config = dict(
    n_layer=9,
    n_head=3,
    d_mlp=1536,
    rope_fraction=0.5,
    qk_norm=False,
    attn_scale=0.175,
    parallel_block=False,
    init_std_qkv=0.0267,
    init_std_down=0.00315,
    optimizer='adamw',
    decay_fraction=0.642,
    final_lr_fraction=0.1,
    batch_tokens=[65536, 131072, 262144],
    doc_mask=True,
)
Each number is 128 + 32 x the weight over the matrix's rms, rounded and kept within 0 to 255. Layers, rows and columns count from 0.

# layer 2 attention query, 192x384, rms 0.0511, rows 177-191, columns 192-383
[[152 158 163 163 117 189 141 124 133 143 152 125 122  94  76 122  91  93  66 139 138 136  75  87  71 135 140 112 104 236 162  86 144 128 115 152 113 130 151 144 141  99 117 151 129 118 149 134  78 113 155  87 125 124  58 137  96 108 110 121 134 117 114 109 144 108 104 143 127 162 150  88 167 160  88 156 155 158 117 153 141 150 122 107 113 123 201 127  97  93 140 110 137 131 126  88 133  85 156  81 168 113 164 129 116 129 133 118 129 133 131 213 108 121 147 147 151 122 122  85 118 126 165  96 131 138 101 110  70 143 104 196 109 160  93 117 100  81 131 162 146 152 125 103 112 118 165 166  98 105 133 138  93 100 107 162 115 133 159 109 112 171 112 103  80 108  79 142 123 110 162 159 119  97 126 123  77 153 110  84 108 168 125  94  47 113 103 161 137  73 117 165]
 [125 166 144 116 198 145 152 187 193 216 152 109 152  95 159 165 182 117 108 139  77  94 104 101  46 151 140 120 119 119 180 176 172 180 153 150 111  74 138  47 115  79 108  71 159 136 106 120 154 131 139 158 126 122 163  57 175 126 148 152 202  95 127  98 127 153 132 101 149 104 147 183  97 125 144 115 123 109 151 190 136 128 143  91 176  85 155  99  87 113  73  96 140 138 179 122 102 127 196 134 164  69 139 161 154 145 126 125 137 156 164  54  97 140 113  97 185 191 100 172 133  92 144 144  93  89 141 147 111  96 136 154 103 132 160 133  33  63 142 124  89  99  46 137  61 159 169 139 140  95 168 122  83 147  73 142  92  79 119 128 207 107 117 132 131 110 135 137 144  64  65 166 161 115  58  91 138 113 177  87 143 140 118 204 165 146 121 170 216 101 122 122]
 [ 99 105 133  79  99  91 117 144 184 146 144  15 107  93  96 156 137 124 126 168  41 122 118 173 170 114 172 132 115 127 168 161  99 170 109 106 120  63 109  86 142 130 134 118 148  53 113 141 105 163 155 151 108 138 142 113  92 191 135 194 138 123  60 154 110 134 133  65 134 146  91  81 138 154 132 199  82 152 141 117  93 153  81 144 110 143 136 109 155 223  86 185 138 121 186 165 231  60 104  51 155 174 156  68 132 135 155 131  83 117 128 107 106 135 195 101 159 125 106 134 171  98 126 111  66 167 146 114 194 113 161 103 195 116  93 153 155 203 130 123 112 152 126 129 114 128 101 104  44 170 101 123 159 148 193 136 114 100  94 138  88 167 118 155 146 160 114 119 152 134 130  98 173  61 147 119  70 138  95 132  63 145 222  89 129 181 202 158 159 148 141 152]
 [129 148 154  98 142 130 132 129 128 141 100 129 149 154 138 105 175  78 150  78 155 137 135 132 148 113  95 104  67 163 104 201 149 161  89 184 166 149  98 156  88 134 159  80 155 132 133 146  60 211 178  96 148 123  96 137 133 117 122  79 207  81 124  87 113 176 138 116 156  79 233 112 134 151 101 131 117 143 117 133  95 144 118 161 121 157 156 154 112  95 151 137 144  78 141 165 165 128 165 115 164 100 108 131 146 124  88  80  77 113 106 128 108 142 132  79 118 114  87 135 123 126 126 115 140 130 161 113  77 195 186 144  88 125 133  63  62 114 130  43 155 102 139 153 125 141 141 111 173 152 115  71 187  90 103 112  88  70 142 125 112 143 166 131 144  85 128 125 116 114 118 156 147 138 208 133  71 134 159 155 133  64 166 152 121 111  85  90  93  96  90 144]
 [124  99  86 175 135  59  82 109 172 152  90 145 125 148 177 161 186 100 166 103 132 130 135 170 151  86 131 126 145  90 110 168 165  92 151  89 149  70 116  96 125 145 194  73  99 135 128 127 122 116 134 185  76  75 108  95 144 207 119 167 144  75 122 104 105 153  97 133 137  67 139 126 138 115  98 138 124 120 122  77 159  45 126 134 121 117  91 139 125 125 136 152 100 108  90 172 118 115  58 160  89 134  88 116 109  59  98 118 188 153  80 127 122 146  90 130 152 138  97 134 215 159 120 137 109  69 129 137 103 110 175 125 140 123 146 132 144 153 141  76 142  99 101 172 177 126 185 114 197 134 165  93 143 149  95  89 109 164 109 179 152 100 137 115 101 141 141 163 134 136 100  62 201 111 137  96 162 120 145 171 189  91 187 166 125 117 154 140 157 227 123 170]
 [171 120 119 183 184 168 107 126 103 145 128 122 136 142 135 113 129  84 132  75 112  85 126  89  94 152 126 119  65 125 156 148 169 143 134 169  88 125 196 149 218 108 154  91 154 117 131 140 101 110 169 150 157 129  91 108  99 126 150  98 153 122 142  95 139 120  94 103 109  66 217 112 137 172 133 163 104 146  62 174 131 204 162 138 172 159 173 136  95 138 141 107 155  78 156 108 118 133 119 146 191  68 141 169 181  80 141 111 100 119 109 143 108  87 122 131 130  82  86 200  77  99 130 139 162 170  85 135 108 149  94 146 134 122 104  80 136 139  27  89 160 128 157 129  46 116 111 200 156 145 138  95 160  88  85 125  91 103 108  68 184 122 161 142 108 135 169 118  54 190 201  70  95 125 126 152  70  43 137 168 133  94  81 167  80  97 102 119 113 133  98 193]
 [141  71 111 161 129 107 106 113  93 142 115 116 169 118  88  96 161 143 104 101 163 133 139  81 172 120  80  59  94 109 140 135 177 159 151 143 147  77 136 131 191 107 183 129 137  84  91 177 124 113 137  94 108 103 156 143 124 150 150 148 114 130 102 161 103 154 102  83  67 152  71 146 188 218 157 175 121  90 121 127 115 139 155  91 142 107  97 116 127 129 131 126 135  46 235 106 114 109  82 157 138  92 121 104 194  78 126 157  85 123 143   0 114 167 168 190 106 170  68 146  94 131 105 129 114 111 104 123 172 117 124 174 151  93 101  42 141 125 153 123 107  89 127 157 114 114 117 152  96 158 123 107  89 128  88 175 183 135 156 132  90 139 128 115  47 174 118 183  80 121 155 173 146 148 116 105 144  85 137  87 150 103 117 136 123 142 160  99 115 124 189 198]
 [106 126 108 107 121 119 104 151 122 135 148  80 110 132 145 134 172 177 160 110 143 110 149 135 126  99 160 126 132  94 124 120 114 133 167 104 166 105 134  82 165 174 184 137 169 132 133 146 181 122 148 108 117  97 155 128 124 103 145 155 159 100 117 120  94 175 175 123 170 178  84 149 136 134 126  99 133  88 139 129 120 100 164 113 125  91 122 135 161 123 145  99 116 160 142 117 127 107 161 131 117 149 126 112 125  99 126 112 112 174 101 116 149 166 127 157 120 163 138 127 156 127 116  87  68  99 142 134 162 118 151  67 135  71 157  92 140 128 191  91  86 108 114 143 152 177  35  57 101 143 129 139 125 117 113 145 140 138 117 165 121  91 116 120 108 100 160 174 125 102  60 156 160 122 101  72 159 112 104 159 139  98 163 139 152 131 122 135 133 138 160 203]
 [ 97 151 144 101 153 213 103 139 149 178 125 184 133  94  80 119 128 153 118 102 148 161  94 118 163 128 161 126 146 183 136 120 105  98 129 173  63  66 104 140 111 150  63 118 167 138 153 157 190 107 132  84 119  24 128  72 113  88 111 123 112  83 186 148 139 132 207  98 136 156  43 128 129 137 112 115 146  96 112 131 162 101 148  85 190 167 102 144 126  85 160  81 132 145  44  90  98  95 140 140  60 137 108 164 136 128 154 124 121 173 104 143 136 112  62 103 151 173 158 136 146 109 161 144 138 108 110 131  97  68 133 138 165 114 129 189 183 162 159 178 108 155  80  97 119 176 102 204 115  94 158 141 143 137 153  80  59 115 106 172 150 101 158 156 120  55 139  83 117 112 158  86 157  40  63  55 123 119 158 100 178 172 119 169 166 147 129 108  93 130 131 187]
 [141 153 181 128 124 162 146 101 121  46  95 173 148  99 133 109 156 116 137 101 163 132  69 147 124  96 220 142 169 195 115 206  87  97 143 190 163 103 102  99  87  78 254 144 179  99 138 151 115 165 116 125  54  99 145 176 195  56 126 183 180 147 173 136 102  95 165 137 181 123 171 118 171  87 131 121 128 112 119 145 118 140  52 122 164 121  96 121 152 144  86 155 133 168 139 136 169  77 130  92 162 122  71 107 120 107  92 127 138 145 145 120 131 126 159 119 125 120 194 158 195 188 177 109  27  79 137  85 103 139  84 124 114 138 168 182  76 108 177 113  14 151 135 131 127  86 120 171 145 108 103 184 114 166 109 179 174 111  44 134 122 151 102 154 108 111 183 154 151  77 167 201 147  89 157  96 138  83 129  74  63 183 176 169 116 149 113  92 155 113 172 122]
 [ 91 143 100 150 218 143  63  64 152 122 103 204 121 122  81 114 118 167 134 132 187 132 101  92 140 146  86 173  80 196 129 141 140 132 106 106 190 138 150 111  97  82  88 130  83 253  99 144 128 159 121  66 116 117  99 131  80 137 158 153 133  89 174 148 150 194 134  96  99  86 104 116 101 136  43 167 135 133 201 132 162 129 110 115  96 184 178  79 114 143 171 147 158 105 126  40 126  84 232 110  96 148 108 160  86 102 128 107 104 103  93  96  56 180 163 180 107 136 128 134 129  80  83 118 126  57 170 120  99 117 183 153 113 182  82 123 150 170 116 106 120 132 140 121 135 195  55 159 118  70 142 135 152 219 123 109 117  98 108 151 122  83 166  80 160  89  92  98 173 146 179 143 147 141 101 131  90 143 205 102 164 147  99 105 163 108 137 119 101 137  97 169]
 [134 161 134 158 130 127 189 118 102 116 194 142 142 100 116 154  63 128 105 108  65 143  88 107  94 139 178 120  86 202 237 104 181 134 134 154 128 137 166 161 110 108  79 150 103 107 139 161 143  86 143 161 119 124 129 145 131 176 186  96 126 114 185 119 176  97 139 125 135 148 119 140 117 125 169 103 140 152 100 145 143 205 175 133 124 125 138 153 151 100 115 104 192 139 141 142  86 132 103 179 116 102  74 164 123 198  95 106 115  88 133 113 118 148  87  99 151 152 142 131  83 111 124 130 137 147 146 123  99 128 104 125 173 177 125 139 114 166  98 159 143 115 174  93 115 129 171 176 113 101  92 136 140 124 118 137 158 136 111 115 136 147 124 121  93 183 143 114  99 155 175 132  78 127  92 110 123 131  95  88  97 178  99  86 161 179 129 132 158 134 146  72]
 [ 99 150 149 105 114 118 159 115 129 116 146 104 144 129 130 128 116 113  89 119 122 143 101 149  73 202 128  99  86 208 135 121 127 150 120 157  84 122  61 191 148 103  91 152  93 122 106 166  52 156 134 106 101 141  57 172 117 156 141  93 121 151 123 135 171  76  97 116 157 132 165 124 167 150 141  96 174 127 145 112 181 145 112 153 106 116 169 147 151 123 175 119  85 144 107 117 138 132 124 153 149 107 116 102 132 126 174 144 114  65 131 122 165 154 181 118 141  75 129 137 133 119 226 127 174 136 141 170  78 158 102 128 152 223 114 145 135 130 117 168 124 133  99  91 150  88 188 229 213 103  96 142 131  83  94 159 188 131 182 131 135 119 140 139 160 184 115 132 186 161 169 125 115 146 129  93  31 114 110  85  86 160 110 128 110 101 112  76 118  98 100 135]
 [104 118 148 143 131 115 172 131 120 113 141 126 135 126 137  72  90  91 120  97 117 125  94 189 114 181 146 124 109 139 148 152 153 182 119 195 154 184 107 129  89  49 106  64 100 106  74 160  96 178 140  89 100 147  97 212 154 133 112  98 149 169 128 108 159 145 150  99 168  62 171  75 147 135 171  83 109 165 103 138 190 118  92 168 127 133 137 112 117 102 153 170 136 144  96 138 158 116 129 136 139 153 122 125 124 134  67 147 123  80  82 194 167  55 146  63 178 151 112 119 118 120 158 165 184 202 128 136 112 170  71 113 119  82 163 143 112 205  67 105  97 178 120 130 154   0 141 178 135 141 114 185 173  90  98 163 157  60 192 141  73 156 163 144 167 144 124 111 108 132 195  93 123 168 127 160  65 136 187 129  91 134 183 119 128 106 105 118 141 124 102  26]
 [100 143 122 115 147  94 117 169 117 151  84 191 106 115 116 123 135 144 189 136 132 147 100 175  87 109 152 114 115 134 165 128 167 142 102 108  96 115 169  69 134 159 149  76 147 178 127 143  85 131  52 155 180 100  93 159 180 141  45 198 135 156 119 165 101  85 170  79 113  88  99 188  96 158 139 111 152 145 101 169  95 146  68 110 187 219 191 198 127 136  79 142 126 111  96  85 123 146 117 137 121  75  81 159  76 195 179  96 156 129 100 117 149 126  43  98 126  93  86 101 105 117 142 165 147 143 138 129 126 237 145 189 113 150 128 119 129 143  30 179 109  91 173 108 163 107  73 160 164 120 164  92 106 122 117 121 172 154 101 127 144  81 146 143 128 130 121  85 146 166 106 109  92  71 156 147 155 152 146  76  83 200 188 160 168 140 130  90 148 174 107 143]]